From a checkpoint of a small transformer trained on Wikipedia: skips across layers, norms scaled by depth.
Each number is 128 + 32 x the weight over the matrix's rms, rounded and kept within 0 to 255. Layers, rows and columns count from 0.

# layer 7 MLP down (transposed), 2048x768, rms 0.0667, rows 856-879, columns 192-287
[[127 190 145 176 143 125  99 139 116 101 105 137 133 123  92  95 118  41  98  62 152 104  87  70 172 137  34 153 124  83 148 122 136 120 175 136 115 184 112  87 128  86 176  77 179 104  83 172 129  95 119 137  68 144 146 113 190  90 125 132 112 149 145 137  82 137 107  73 125 117 170  55  94  87 156 159  88 119 134 107 155 161 102 201  71 172 104 127 116 138 108 128 139 165 107 136]
 [107  87 108  97 147  99 103 111 145 107 123 177 112 134 162 105  61 153  85 110  93 114 126  93 174 128 140 122 106 109  80 130 123  95 139 117 123 105 136 128 138 179 153 104 108 143 149 152  65 103 149 115 122 139 161 169 102 171 179 142 131 116 125 101 206 134 176  96 144  52 103 156  98 163 164 204 107  98 159 131  85  76 138 143 135 113 107 148 143 100 156 104 147 191 132 112]
 [143 134 136 208  99  92 162  95 125 170 113 118 175 112 144 162 172 104 156 129 166 111 133  92 109 162 104 149 154 167  92 120  82 153 145 135 116 108 134 147 116 112 112 154 148 120 176  96  51 241 115 133  89 136 134  88 152  84 127 176  87 118 157  84 121 148  90 106 132 119 148 121 120 200 110 149 160 198 156 121 149 157 182 164 137  95 154 113 168 127 143  96 134 108  99 129]
 [128 116  89 107 103  71 110 130 170 123 133 161  96 128 226 138 124 149 131 155 104 118 131 135 164 136  94  95  72 134 131 128 121 138 169 131 103 141 158 113 155 129 151 124 130 158 120 134  99 117 120 153  89 118 127 112 101 134 172  66 128 125 145 201 120 135 124  97  72 156  87 120 138 108 157 168 115 115  78 221 133 119 116 115 137  72 173 158 112 180  93 141 125  97 152 186]
 [103 130 107 134 157 142 145 107 153  77 203 167  63 119 143  91 120 123  73  79 100 141  73  75 162 116 191 127 152 118 122  99 109 123  82  86 118 195 167  94 140 136  86 154 159 105 173 185 117 114 148 154 198 118  99 127 116 157  91 115 163 140  88 115 120  74 180  56  99  88 133 178 155  76  92 131 117 120 127  92  70 120  49 148 132 147 140 116 119 182 155  97 131 165 181 113]
 [112  56 138 144 126 101  74 131  92 177 116 114  88 132 135 138 102 175 163 125 187 170 107 126 130  87 128 123  89 136 175 109 146  77 160 103 106 146 162 169 109  94 147 149  87  75 143  94 161 136 126 159 130 101 135 119 113 103 137  61 112 171 126  44 137 148 136  61 123 103 123 156  69  61  87 130 111 121 204 143 117  79 159 166 142 120  98  62 159 143 172 125 134  95 133 181]
 [129 139 115  85  72 153 113 106 159 167  72 130 173 101  98 102 155  52 174 132 128 103  91 140 106  95  99 138  97 135 109 132 109  94 119 129  97 130  98  89 157  84 145 161  82 108 128 138 150 186  95  72 198 111 154  86 162 103  97 172 113 159 128 178  65 151  92 116 153 151  99  85 123 130 127  92  77  73  93 108  67 189 133 112 120 100 105  67 122  79 144 136 142 109  42 148]
 [157  94 124 137 151 147 154  97  97 172 109 102 108 135 135 157 132 140 109 117 105 119  99 145 175  97 166 161 153  73 127 150 168 118  84 137 150 145  97 123 190 136  89 136 155 127 143 162  95 108 134 151 115 174 189 154 157 185 152  94  95 114 165 170 110  94 107 179 138 142 142 111 156 139 201 167 117  79 134 150  35 131 138 133 159  62 196 136 113  99  99 165  89 133 110 190]
 [142 166 163 142 132 152 138  80  96 180 108 201 153 117 113 138 139 204 130 119  92 111 120 136  76 130 119 110  98 125 140 131 168  95  63 179  84  81 127 100 178  98 151 123 150 103 126 155 194 124  75 162  69 152 116 132 110 114 196 117 120 105 104 199 108 120 154 175 128 167 117 141 102 121 123 187 128 148 122 134 114 214  76  94 167 132 147 130 109 128 150 161 132 104 151 173]
 [139 141 104 117 138 122 116 125 145 134  22 121 126 130 134 161 165 187 126 120 132 132 142 154 122 104 114 155 146 120 110 127 111 176 165 165 162 144 129 119  70 177  35 128  61 143 141 120 140 114 134 108 156 163  89  75 101 120 113 146 137 136 111  84  59 108 110  57 170  52 148 161  96 177  67  64 110 162  84 104 132 159  90 112 197 132  63 186 143 132  99 125 163 155 127 107]
 [118  77 148 156  39 114 112 164  99 155 106 106  86  80 110 176  84 131 116 185 119 134 171 139 163 138 112 136 109 106 115 128 113 109  97 172 132  96 119 128 161 115 138 147 136 117 181  90  68 158 174 142 182 141 156 122 131 177 173 134 112 160 138 113 144 112 126 101 127 119 101 178 119 105 114 128 114  93 159  92 123  84 167 172 163 106 190  82 113 135 159  87 136 105 101 180]
 [118 167 145 152  74 112 100 132  95 132 139 113 158 173  92 112 145 155 202 135  99 147 139 116 144  99 110 157 124 162 156 141 132 142 121  68 142 134 116 149 121 115 130 137 138  88  89 117  75  83 107 131 204 193 162 177 158 176 139 151 178  90  97  95 137 182 115 159 167 109 156 141 140  94  92 136 134 146 159 107 160 135  82  93 117 108  91  69 150 109 165 170 180 119  83 114]
 [ 39  96  98 167 104  72 118  89 154 139 102 120 109 153  79 116 175 138 120 102 176  96 159 108 132 152 136 117  76 153 106 151 128 113 135  77 151 114  99 156 125 135 106  78 162 156 132  98 116 107 101 110 195  86 163  82 131 166 177 143 107 141 142  98 131 147 111 138 154  98 130 113 137 145 138 113 126 108 148  93 143 148 130 136 153 122 161  95 137 141 126 175 101 172 130  79]
 [113 114 170 138  86  86 148 132 138 114 122 106  49 132  90  94 137  82 141 153 117  92  95 180 113 125 113 157 100 131 145 115  80 169 109 104 156 121 146 108 125 128 104 167 153  77 159 139 207 168  70 153 152 139 133  98 112 123 136 113 146 155 167 152 171  45 167 114 105  76 101 128  78  88 192 101 199 124 100 137 211 108 132 166 162 119 145 107 135 146 116 134 156 158 150 129]
 [126 117 175 133 175 163 179 158 120 233 101 173 137 132 158 122 175 118 163  89  81 126  97 111 138 150 115  69 148 114 166 129  90 113  43 114 132 128 129 123 129 204  98 156 198 152 146  95 102 146 137 119 178 165  99  99  94 126 152 105 120 164  84 119 132 113 125 123 116 161 184 155 190  96 146 108  87 139 130 114 156 140 120 104 114 101  89  76 135 143 123 182 110  73 140 106]
 [122 103 130 121 209 115 153 105 134 107 115  99  83  93 164 148 119 156 139 151 128 104 136  91 154 119  87 130  55 135 107 118 114 138 162 126 138 160 154 126 181 124 133 148 131 118 137 179 143 102 139 101 145 138 154  90 155 112 137 136  93  81 185 152 179  68 171 105 104 123 121 179 123 128 130 171 127 145  78  76 152 136 153 107  90 145 113  98 122 117  91  90  72 156  84 127]
 [101  60 131 153  87 105 128  93 133 132 141 124  97  67  72 130 134 185  96 159 125 145 130  93  84 143 116 146 167 162 129 124 108 160  89 177 125 107 111 108 168 100 108  73 107 125 102  93 137 116 134 125 158 102 114 132 172 107 149  52 130 126 146 133  63 120 139 135 153 132  99 111 117 199 139 115 145 217 140 153 159 149 112 120  85  72 133 130  63 154 125 130 171 134 189 141]
 [162 187 152 127 129 153  93 109 216  72 134 120 141 102 125 125 157 137 124 138 182 141  57 116 180  80 186 181 137 106  65 107 103 150 133 104 174 151 107 112 144  92 142 129 151 107 125 145 101 117 155  98 118  72 129 137 111 170 104 131 126 105 102 171 110  57 191 111 110 203  71 117 105 161 107 136  65 103 165 145  35 134 152 162  99 128 149 112 146 114 179 148 138  63 144 141]
 [ 98 154 151 134  91 172 126 123 126  82  75 145 127 116 101 168  52 183 117 117 123 119 103 130 150 112 124  95 131 138 127 123 115 127 123 137  88 146 116 111 150 165 159 119 131 117 105 119 118  95 163  60 104  80 114  76  93 151 137 115 154  94 101 126 136 100  99 139 139 123  66 131 164 128 120 105 120 148 113 131 135 145 172  47  88 157 142 118  46 146 129  97 185 198 190 147]
 [112 141 160  62 133 151 147 131 155 119 111 101  97  98  82 148 125 143 111 130 122 213 150  81 125 144 103 148 143 125 167 125  94 127 196  92 145 140 131 172 135 150 149 136 122 151 127  73 116 136 122 132 175 107 121 125 142 147  55 105 118  86  77  80 164 130 124  91 172 187 113 166 130 132 112 159  94 108 157  96 114 164 155 100 139 163  90  82 120 117 164 169 143 142 162 128]
 [134  92 154 113 105 158 184 112 161 129  96 113 133 122 156 162 169 171 128  82 144 162 103 112 135 105  98 191 102 134  84 215 116 129 182 108 164  80 130  99 143 117 142 173 122  80 108 130 135 205 127 142 145 133 189 114 122 114 160 143 155 110 109 101 102 131 110 106 113 144 135 122 108 206 116 117 184 154  95  95 162 141  91 103 117 103 150 166 144 106 191 156 162 156 148 161]
 [161  91 162 132 160 131 143 129 109 185  58  82 133 161 187 119 128 100  59 164 106  55  88 144 102  87  72  91 130 144 161 111 112 140  94 157 122 146 111  81  94 167 129 139 124 110 126 171 114 105 106 166 137  79 173 136 108  84 125 173  93 176 178 122 119 161 145 113 145 173  82  88 178 115 139 175 125 156  75 105  84 100 146 157 118  82 157  85 144 126 166 120 120 202 141 157]
 [ 89 118 162 134 103 159 125 144  85 155 167 156 196 153 106 175 164 103 119 134  82 157 102 158 186 158 127 135 135  85 119 137  88 126 150 157 131  63 181 177 137 174 128  57 123  93  91  87 102 172 154 120 101 175 129 135 137 120 101 159  90 102 162 113 151 124 125 109 157  93 154 123 138 122 153  86 176  89 116 125  75 101 122 138 182 131 189 131 143 171 123 156 151 140 100 137]
 [142 173 103 171 136 113 163 129 100 110 126 142 134 159 135 178 128 149 149 161  97 147 132 158 135 152 118 127  84 162 138 115  83 118 108  35 104  81 180 155 172 121  95 144 196 125 132 170 146 116 151 170 122 150 134 148 150  82 121  87 163 156 132 151 148 118 128 152 104 137 199 136 114  73 145 131 119 178  98 162 146 194  57 162  90 110 111 120 104  68 190  83 119  90 104 161]]
# layer 7 MLP gate, 2048x768, rms 0.106, rows 857-880, columns 192-287
[[122  71 128  64 162  87  86 148 111 148 112 162 187  91 156 133 156 154  74 117 134  97 134 154 145  92 169  92 118  97 143 155 107 152 147 132 122 102  70 134 156  85 146 140 126  57 110  92  83 143 111 148 201 141 133 165 115  82 193 153 139  92 135 140 112 185 106 113 135 131 136 224  81 120 150 125  96 130 123 106 168 115 133 107 106  92  93 114 142 110 155 100 127 124 135 131]
 [153 155 137 157  86 145 115  97 143 121  93 145 146 152  62 171  95 117 121  81 128  92 110 147 164 119 129 156 125  78 148 123 167 150 101  36 153 142 143 140 157 123  84 119 180 162 100 145 139 122 120 125 159 141 142 142  55  89 121 184 124 107 106 185 103 131 127  97 154  83 120 122 151 114 108 159  98 117 132  95 122 160 136 113  99 161 109 105 165 136 113  57 115 130 120  57]
 [108  96 160 111 156 142 165 137  61 211 125 105 154 141 150 162 137 102 122 149 156  71 109 153 148 109 141  96 124  62 147 150 167  79 161 117  81 122 143 145 125 134 127 140 177 139 112 108  87 114 141 142 108 153  64 134  82 153 167 111 109 107 150 142  82  96 145 132  73 107 178 162 101  64 117 106 120 200 107 122 149 116  87 128 138 119 109 157 125 170 189 172 164 140  92 112]
 [152 155 128 134 138 103 176 153 156 144  95 120 119 120 111  77  55 149 164 127  91 153 155 169 127 134 135 141 166 184 140  73 156  89 126 109 124 118  85 107  98 124 160 123 112 150 158 119 160 160 159 165  95 130 145  96 116 138 143  95 124 171 150 181 176  89  97 123 165 106 124 156 145 116 144  93 123 130 171 164  97 118 100 165 145 174 169 172 113  79 149 121 140 123  85 102]
 [ 81  84 101 122 141 178  97 102 125 166 132 106 141 129 134 134 147 172 144 133 115 149 135 114 153 106 129 129 121 129 105 137 104 144 156 161 108 172 139 126 103 138 101 186 111 102 103  69  92 122 132 104  86  94  80 136  95 114 114  90 166 158  65 138 127 109 129 116 166 118 156 123 151 163 111 104 170 108 110 139 150 120 168 102 125 131 104 128  91 163  78 100 108 158 135  62]
 [149 108 115 168  65 114 123 132  94  91  84 118 111  86 135 161 121 160  93  48 155 168 143 170  66 169 148 123 145 119 124 171 117 112 144 155 107 116 181  95 106 197 140  84  96 158 132 134 128 149 109 142 145 124 169  62 145  95 105  85 195  76 105 114 115 114 107  79 137  75 104 107 133 120 136 125 108 103 145 147  34 101 131  72 172  78 149 110 177 127  64 113 127 148 217 140]
 [210 183  97  87 110 135 158 121 159 112 138 115 122 160 109 143  96  98 127  73 155 101 161 125  80 134 137 146 110 117 113 150 131 137 126  98 114 148 130 155 122 142 139 163 129 181 132 106 103 105 127 123 134 102 145 122 129 164 137 103 123 130 154 106 123 116 100 119 129 117 183  94 139 100 105 129 148 131 116  48  96 130 155 171 177 133  93 114 141 138 142 180 143 127 145 119]
 [ 83  95 107  78 146 143 104  72 122 135 143 148 162 108 143 146  79 152 122 153  91 155 124  99 141 126 143  96 160 180 164  99 140 107 137 128 147 108  81 124 132 119 170 167 127 102 118 147  84 127 160 143  98 143 142 138  99 130 182 132 155  99 124 178 134  90 124 153 129  68 103 193 177 133 147  90 115 160 202 158 112 169  93 151  97 131 132 109 160  86 167 109 176 121 119 130]
 [141 144 103 105 130 101  94 171 161 159 176 119 160  89 135 160 104  77 187 132 142  96  63 165 190 117 120 103 158  75 133 128 138 114 155 136 165  76 127  92 133 151 164 111 135 104 153 175  87 145 118 171 188 145 173 127 149 154 120  92  95 110  80 110 113  89 160 158  43  81 152 119 158 113 143 103 141 123 132 154 130 120 164 169  97 105  57 133 124 151 126 183 128  90  74 117]
 [166 125 128 138 100  99 130 178 165 142 123 130  81 128  37 123 135 135 116 170 126 107  73 167 144 130 185 137 129 139 122 104 168 164 112 124  78 140  98  88 127 128  89 121  82 163 166 112 102 112  90 128 138 139  68 137 207  75 128 107 137 176 129 145 161 131  81 174 129 164 128 143 113 124 136 174 134 107 191 148  89 127  91 121 145 146 122 153 133 142  96 123 184 136 140  75]
 [124 112 135 139 129 134 142  65 110 122 149 138 114 147 120 202  94 158  85 152 128 172 174 109 108  38 145 178 152 175  98  85 110  61 133 119 145  88 156 135 134 154 127 155 116 139 105  68 130 136 212 174 141 136 117 113  97 198  79 195 102 148 124 191  82  73 137 154 193 158 139  82 140 167 125  84  87  96 120 124 128 137  80 160 127 111 171 131 125 137 158 141 168 152 103  97]
 [134 159 116 157 152  22 207 122 110 111 148 136  86 108 180 163 128  94 110 132 135 119 117 173  77 137 131 185 102 135 107 121  70 115 179 143  92 165  97 103 116 136 144  85  96 100 173 141  98 142  85 151 139 163  95 229  76 110 122 118 154 113 143 152 138 137 140 129 163  99  95 121 110 132 124 182  87 190 146 161 153 170  98 102 111  96 117 104 114 153 102 125 112 150 184 161]
 [112 112 110 123 113 168 134  96 194 140 153 108 148 129 122  68 173 108 131 122 170 123 105 127 130 139 171 162 216 145 155 129 158 130 163 114 143 135  93 143 140 163 170 127 133 110 117  73 130 157  66  88 103 111  74 133 161 136  81 148 124 112 131  66 127 100  86 139 144 152 134  60 105  83 124 148 134 124 171  68 133 127 165 100 155  75 138  86 183  88 182 117  79 143 124 211]
 [152 166 183 135 148 124  66  97  71 137 216 150 131 117 124 145 122  99 109 137 166 124 141 133  93 151 171 119 153 129  91  74 137 173  83 159 100  77 160 110 196 133 123 135 123  81 116 143 147 158 167  67 130 218 101 185  42 139 145 139  96 152 135  97 118 127 107 105 178  77 121 113  59  90 123 108  89 124 142 115 118 172  96 118 106  96  98 148 118 195 124  97 141 170  91 108]
 [187 119 146 114 112 133 176 126 147 141 102  79 151  79  90  83 185 142 181 128 105 142 101 114 105 175  82 137 117 223 115  75 145 104 152 139  99 137 167  92 158 107 146 138 173 123 153 131  90 131 139 150 162 129 131 116 157 102  84 118 172 158  98 128 130 145 141  88  91  99 139 115 160 123  89  97  94 136 155 102 157 154 141 101 156 148 144 146 162  77 131 179  93 161 101 109]
 [117  95 113 165 123 183 147 126  95 120 142 107 117  90  92 128 100 104 127 104 121 128 107 104 120  61 147 145 106 145 150  87 111  77 146  92 159  83 161  96 156  63 118 117 121 122  71 167 126 150 114  92 180 134 162  96  71 125 123 165 121 116 113 118 163 106 146 151  61 147 135  95 137 120 123  76 123 143 115  83 177 151  87 105  97 147 108 116 134 108 112 147 124 142  44 129]
 [103 155 146 123 128  98 133 178 114 127  43  98 176 100 112 126 137 126 106 129 181 147 131 180 121 140  78 148  95 128 135 141 135 114 124 110 191 192 105 167 146 139 175  81 128 165 158 125 107  99 156 133 140 122 135 162  96 125 152 169 125 119 143  92  85  77  53 121 191 126 205 111  69 115 137  62 163 124  67 119 129 139 112  98 149 135 114  92 106 103 168 192 153 162 170  49]
 [ 82 119 144 162 106 141 129 142 140 113 146 163 166 119 106 102 122 111  59 202 150 131 172 199 165 130 115 118  96 139 135 192 131 123 120  81 109 144  82 129 152 153 100 150 151 145 147 188 118 101 139  93 162 149 125 144 143 123 167  90 129 105 150 122 126 135 118 139 121 136  67 125 146  88 148 122  88 141 189 217 124 124 127 103 136 158 172  44 114 178 139 118 118 119  91 111]
 [112 137 119 123 111 185  68 110 146  85 151 140 126 141 121 176 119 157 116 121 105  81 118 155  95  84 143 148  88 125 160 167 140 122 136 101 102  78 165  88 154 146 141 152  67 142 153 158 107 124 206 130 124 114 142 128  93 154 145 146  85 149  80 176 106 192 164 141 106 120  28 132  83 137 159 129 138 118 111  64 148 112 128 185 125 156 179  99 163 142 110  93 126  98 103 101]
 [127  66  68 129  89 166 163 125 155 106 121 158 117 140 171 131 177 132 145 126 126 147 114 171  93 184  76  43 176 174  95  74  94 134 124  76  54 158 102 117 123 160  83 109 129 152 130 114  95 144 147 161 132  64  90 133 155 100 132 143 142 133 155 148 168 141 226 128 104 254 145 106  65 132 132 108 153 169 191 139 167 146  80 149 117 164  77 119 136 126 147 130 123  87  71  88]
 [106 141 161 124 162 140 105 136 129 103 182 125 192 109 107  86  66  81 136 156  70 145 106 189  93 179 178 119 129 155 152 121 138 138 126  96 122 199 154 133 151 161 121  94 140 148 141  82 104 106 150 137 127 111 140 188 120 108 135 123 138 128 134 136 133 137 107 101 115 132  87 159 119 102 109 133 113 146 149 125 132  74  69 104 178 132 143 210  69  86 126 224 149 132 116 117]
 [166  94 141 122 117 123 124 116  97  99 122 119 127 112 156 112 150 158 128 131  87 159 143 177 133 165 102 167 122 196 135 110 193 149 113 111 186 163  66 140 136 152 124 169  72 126 117 123  81 146 109 185 173 106  91  76 113  92  70 159 103 117 138 135 181 104 131 125  84 137 114 131 146 111 110 128  98 160 107  67 124 125 176 139 165  94  54 135 124 150 129  91 177  93 122 176]
 [ 92 129 134 122  67 179 125 167  98 102 122  52 158 167 123 146  39 117 128 191 113 101 131 130  88 109  97 141 115 146 116 121 112 120 175 130  67  75 204 150 142  78 130 109  69 144 110 159 156 163 101  87  72 173 115 162 119 133  52 105 105 114 170  72 126 107  87 134  99 160 181  82 117 129 102 115 128 159 171 135 221 136  53 147 128 195 111 141 131 123 196 201 152 128 123 137]
 [172 141 135  95 118 171 149 163 135 122  96 187 168  92 139 171 175  95 148  88 194 122 155  95  93  78 157  72 118 165  48 172 100 148 136  94 189 131 133 138 169 190 152 172  92 127 151 167  97 151 145 130  55 103  78 196  67 136 140 138 119 141 142  94 130  95  42 132 171 129 118 100 116 151  85 124 118  87  71 129 121 133  38 117 157 147 164 163 126 136  88 159 177 129 152 161]]
# layer 7 MLP up, 2048x768, rms 0.11, rows 857-880, columns 192-287
[[124 142 159 156 143 132 126 117 144 136 152 113  93  86 104 150 106 159 100  94 144 164 152 131 153 139 193 127 149 152 128 152 177 137 158 129 108 168 104 125 104 119 164 118 140 143 102 128 149 106  96  95 145 137  84 130 171 130 163 163 179 115 154 138 106 127 154 114 118 140  82  98 172 118 120 106  68 134 189  81 118 124 101 150 120 112 114 102 154 186 123 100 173 150 103 155]
 [123 128 153  89  86 132  66  87 170  98  99 109 124 149 158 116 162  70  89 105  88 112 171 141 129  59 120  56 116 126 127 148  72 148 131 127 220 150 170 138 106  80 198 148  99 148 138  83 118 139 116 153 129 165 134 125 205 140 163 117 158  73 166 170  99  57  91 122 167 144 143  75 106  48 150  83 127  97 110 142 130 135 152 123 128 160 123 113 124 121 115 168 147 127 106 149]
 [112 121 152 104 143 132 103 164 159 115 133 143  92 180  95 118 126 133 114 122 125  86 121 113 176 117 137 139 171 146 123 104 161 123 170 156 146 139 105 123  63 134 143 191  85 102 125  93  95 121 148 114  86 198 122 120  84 121 151  97 123 141 104 168 166  90 144 146 150 163 133 115 143  39 133  84  82 108 118 147  90  30 151 110 143 119 178 149 162 132 122 106 176 119 109 102]
 [162 158 144 113 109 118 127 100 136 165  97 102 151  80 128 145 156  87 199 182 105 115 102 117  73 152 104 138 114 191 173 108 177 164  88 140 187  92 141 114 117 216 126 144 111 136 149 176 112 107 134 123 162 194  96 126  70 102  92  81 125 116 130 160 144 173 126 135 130 156 166 133 109  46  88 147 110 183  88 108 141 116 134  56 139 117 176 118 145  55 152 133 105 134  81 103]
 [117 128 132 127  99 149 167 108 133 149  97 108 133 154 125 136 102 128 119 103 133 160 128 113  97 123 129 111  73 122  75 140 132 133 147 101 118 111 193 162  77 154 159 103 134 140 103 152 134 119  85 123 193 128 160 134 128  76 117 165  20 180 157 127 114 147 180 153 105 117 105 136 117  97 101 104 146 132 170 142 123 100  93 183 126 121 105 142 114 171  85 109 147 142 105 100]
 [148  64  72 133 148 110 134 162 121 224 146 134 188  71 140 169 191 130 158 131 145 120  88 133 102 125 112 169 150 156 142 162 139 171 108 145 136  79 126 125 140  91 111 114 134 132 126 102 114 141 125 101 132 170 155 155 134 149 138 136 149 168 106  93  97 147  56 163 151 113 173 133 123 132 136  65 134  97 134  83  81 147 134 127 101 126 168  97 109  57  87 149 115 171 100 104]
 [136 212 127  86 125 103 138  88 115 128 100 137 162 174 105 122 160  53  56  99 134 111 149 162 130 106 171 122 148 116 134 159 123 121  79 121 120 118  90 156 101 129 123 182 149 136 122 126 130 187 119 116 121  95 126 177  74 145 127 111 166  85 168 138  91  69 131 104 138 103 118 108 146 117 107 125 113  71 159 116 108 158 126 122 186 100 139  66 129 183  94 172 105 130 136 143]
 [ 66 134 150 110 193 102 185  99 110 172  95 119 131 142  89  41 156 165 118 122 158 105 193 143  89  93  99 111 145 122 128 114 172 128 143 177 158 139 137 146 147 108 142 119 183  91 148  76 112 138 124 125 145 119  67 132 162 182 163 103 144 111 127 174 133 124 107 110 145 128  52 125 131 130 147 191 106  80 125 114 135 105 130  85 100 180  88 122 104  99  96 155 109 159 115 115]
 [132 128  92 199 186 154 100 135 108 129 154 152 127 150 185 127 112 116 112  97 112 166 119 132  48 136  86  90  88 101 160 117 185 149 100 142  87 151 147 110 149 153  64 173 232 125 125  63 127 129 167 157 137 147 133 132 114  85 119 147 106 148 127 124  70  79 125 108 200 112 134 193 133 117 147  92 175 111 177 169 111 176 114 133 141 218 109 147 155 159 174 115  57 214 162 113]
 [175 123 123 125 144 111 105 129 160 151 110 166 104 123 115 108 125 136 171 121 115 152 118 131 141 162 114 145 131 108 125 173 115 128 128 120 149 117 122 151 120 111 124 179  83 133 192  70 144 140 163 169 118  92 141 105  87  60  67  93 134 114 133 158 155 159 180 123 147 112  65 202 109 130 136 118 117  92 201  78 101 106  43 162 131 113 150 218 120 151 128 189 147 146 127 146]
 [109  75 154 123 133 136 117 120 126  78 138 131 147 138 131 132 135 140 178  92 112 132 108 127  75 132 107 125 125 110 147 154  91 170 134 136 102 188  57 195 133 142 130 139  97 165 107 129 118 138 156  64  86  88 167 187 157 154 181 110 155 116  99 133 132 121 133  95 125  98 134 143 165 183 172 136  62 173 192 126 189 156 137 102  90 117 123  86 208 170 133 139 132 135 146 211]
 [ 31  79 180 131 131 118 107  93 107  92 143  94  98 156 113 201 156 113  69 178 136 111 148 133 151 140 147 167 109 145 117 135  66 137  84 140  50 130 172 158 122 153  81 142 155 100 101 129  78  91 114 112 148 150 128 103 147 126 128 131 179 105 130 117 111  98 106 162 109 152 122 139  93  86  74 129 211  91 129 158 160 171 141 110 120  63 128 195 109 160 180 107 162 112 204 159]
 [183 133 167 155 120 115 132  83 152 113  51 113 112  62 119 116 156 135 141  93  74 137 136 115 133 108 148 137  99 137 100  92 114 168 189 139 181 176 125 131 117 125 144 182 147 110 150 140 100 108 196 132 127 164  80 160  95  96  98  87 104 144 106 111 135  97 138  90 138  92 107 144  91 144 102 104 124  81 114  99 116 145 151 120 121 197 137 147 118 108 149 121  71  81 147 160]
 [135 147 144  86 153 146 154  87  45 161 106 137 127 189 177 115  59 125 154  99 213 103 149 114 107 142 148 115 134 107  21 118 188 170 115 147 114 147 115  82 119 152 161 141 153  84 100 171 116 131 177 163 103 137 124  88 151 154 111 116 128 134 127 150 100 152 123  54  60  70 101 104 115  93 159 206  58 139 162 147  56  99 149 155 146  87  54 174 190 124 117 140 170  91 118 186]
 [190 130 129 123 103 128 126 157 135  98  79 118 150 126 101 112 140  94  83 166  99  88 116 154 134 135 159 113 172 170 104 127 144 122 109 178 140 212  22 106 146  87 136 200  99 136  90 112 130 144 104 118 152 177 176  63 143 142  88 140 107 126 138 130 102  68 153 141 125 142 142 162 185 115 153 129 150 103  79 114 105 135 151  82 130  79 147 116 111 148  84 223  98 126 129 142]
 [168 193 122 158 101  89 131 103 129 143 126 171  90 110 148 160  84 136 173 105 135  98  94 103 145 154 128 155 114 194 132 168 110 152  87 140 139 133 158 161 158 152 125 102 175  99  75  91  96 142 161 130  90 102 167 148  99 128 174 143 135 127 120  88 131 174 138 122 117 148 126 113 132 113 180 159 122 102 172 153 205 141 159 124 102 141 101 154 118 124 125  97 157 130 111 110]
 [ 76 117 157 131 151 167 116  98 155  88 171 123 176 153 156 124  88 145  70 103 145 165  89 183 155 100 203 143 142 126 147  75 140 107 125 105  93 155 137 183  55 105 157 118 132 108 130  92 142 121 144 131  47 126 117 115 130 125 141  94 120 124 140 182  97 129 200 168 124 140 113 107 202 154 106 127 104 103 169 118 175 140 167 117  93 149 130 116 130 151  72 123  60 147  98 158]
 [ 73 104 103 117 105 153  78 165 115 111 149 119 115 123 124 146  91 141  92 128 110 130 159  89 173  98 120 151 118 111  93 110  97 132 171 121 132  96 164  96 144 146 104 138  94 145  77 189 160 114 138  44  80  38 143 168 114 147 102 129 118 168 155 108 156 140 167 124 147 107 143  85 109 146  79 164  88 121 139 137 129 133 169  97 140 109 130  94 118 133 164 160 126  83 156 105]
 [193 178 175 124 105 125 136  48  98 112 168 116 139 140  99 139 182 107 137  90 168  88 130 117  80 178  57 201 119  96 162 180 140 104  97  90 136 113 128 142 103 165 172  98 106 125 124 100  86  62 149 125 163 122 147  65 111 155  91 125  86 126 112 139 213 157 143 107 154  60 134 122 112 230 125  64  74 153 168 131  83 118 158 160 168 161  83 138 170 119 143 105 111  88 116 102]
 [136 148  74 119 132  94 114 167 109  43 146 151 125 169 137 164  15 140 125 175 116 111 121  50  78 159 133 128 114 168 107 132 111 137 135 108 131  95 129 171 176 107 125 153 113  97 118 198  80 113 159 134  23 112 103 133 196 148  86 142 200 163  98 144 128 109 130 105 163 105 100 109 147 116 148 129  91 147 114  85 126 110 168 124 138 102  68 174 113 142 143  97 148 141 129 147]
 [111 140 134 126  80 153 102 158 155 133 105 150 125 154 169  99 110 138 190 124 146  89 125 135 157 182 149  72 129 153 150 112  86 182 161 142 163  42 134 110 118 110 180 100 125 168  95  99 167 126  95 109 101 114 136 157  61 113 155  87 149 171 138 115 130 141 108 197 139 156 157  78 140 154 146 119 135  94  57 140 130 112 120 184 129 177  65 133 102  96  96  74 207 145 133  58]
 [ 74 108 153 152 143 119  97 123 144 121 113 127 121 125 154 182 144 165 169 113 138 104  79 112  94 193 116 111 104 140  89  91 149 188 127  68 174 113 145 167 108 111 102 141 149  88 121 110 140 122 106  99 122 137 140 154 150 135 134 149 195 128 119  33 140 167 151 108  58 167 141 128 166 110 112 149 116 120  88 141 134 133 140 172 115 152 152 201 160 140 156 140  93 105 147 135]
 [ 89 123 112 157 106 165 126 107 129 113 116  68  96 107 192 117 104 121 194 130  35 139 101 135  74 159  97 135  30 151 120 132 114 120 130 117 113 135 219 156 156 133 130 116 144 151 119  91 150 168 182 142  33 151 135 125 193  41 104  86  84 134 142 104 123 133 149 120  89 137 183 135 183 129 106 135 119 120 146 146 129 131  92 137 121 168  68 134 140 180 233 162 122 113 115 129]
 [134 114  67  99 161 112 136 126 126 158 139 125 141 104 179 170 124 174 100 150 124 136 176 167 102 186 167 138 145  45 179  63 143 193 111 153 115 109 145  98  85 166 162 129 154 132 107 108 155  75 102 141 158 137 176 153 124 154 187 106 177  97 139 136 111 108 147 145 140 163 107 137  76 136  81 110 124 135  90 135 158 173 163 135  84 145 106 155 105 142 116 108  96  71 111 158]]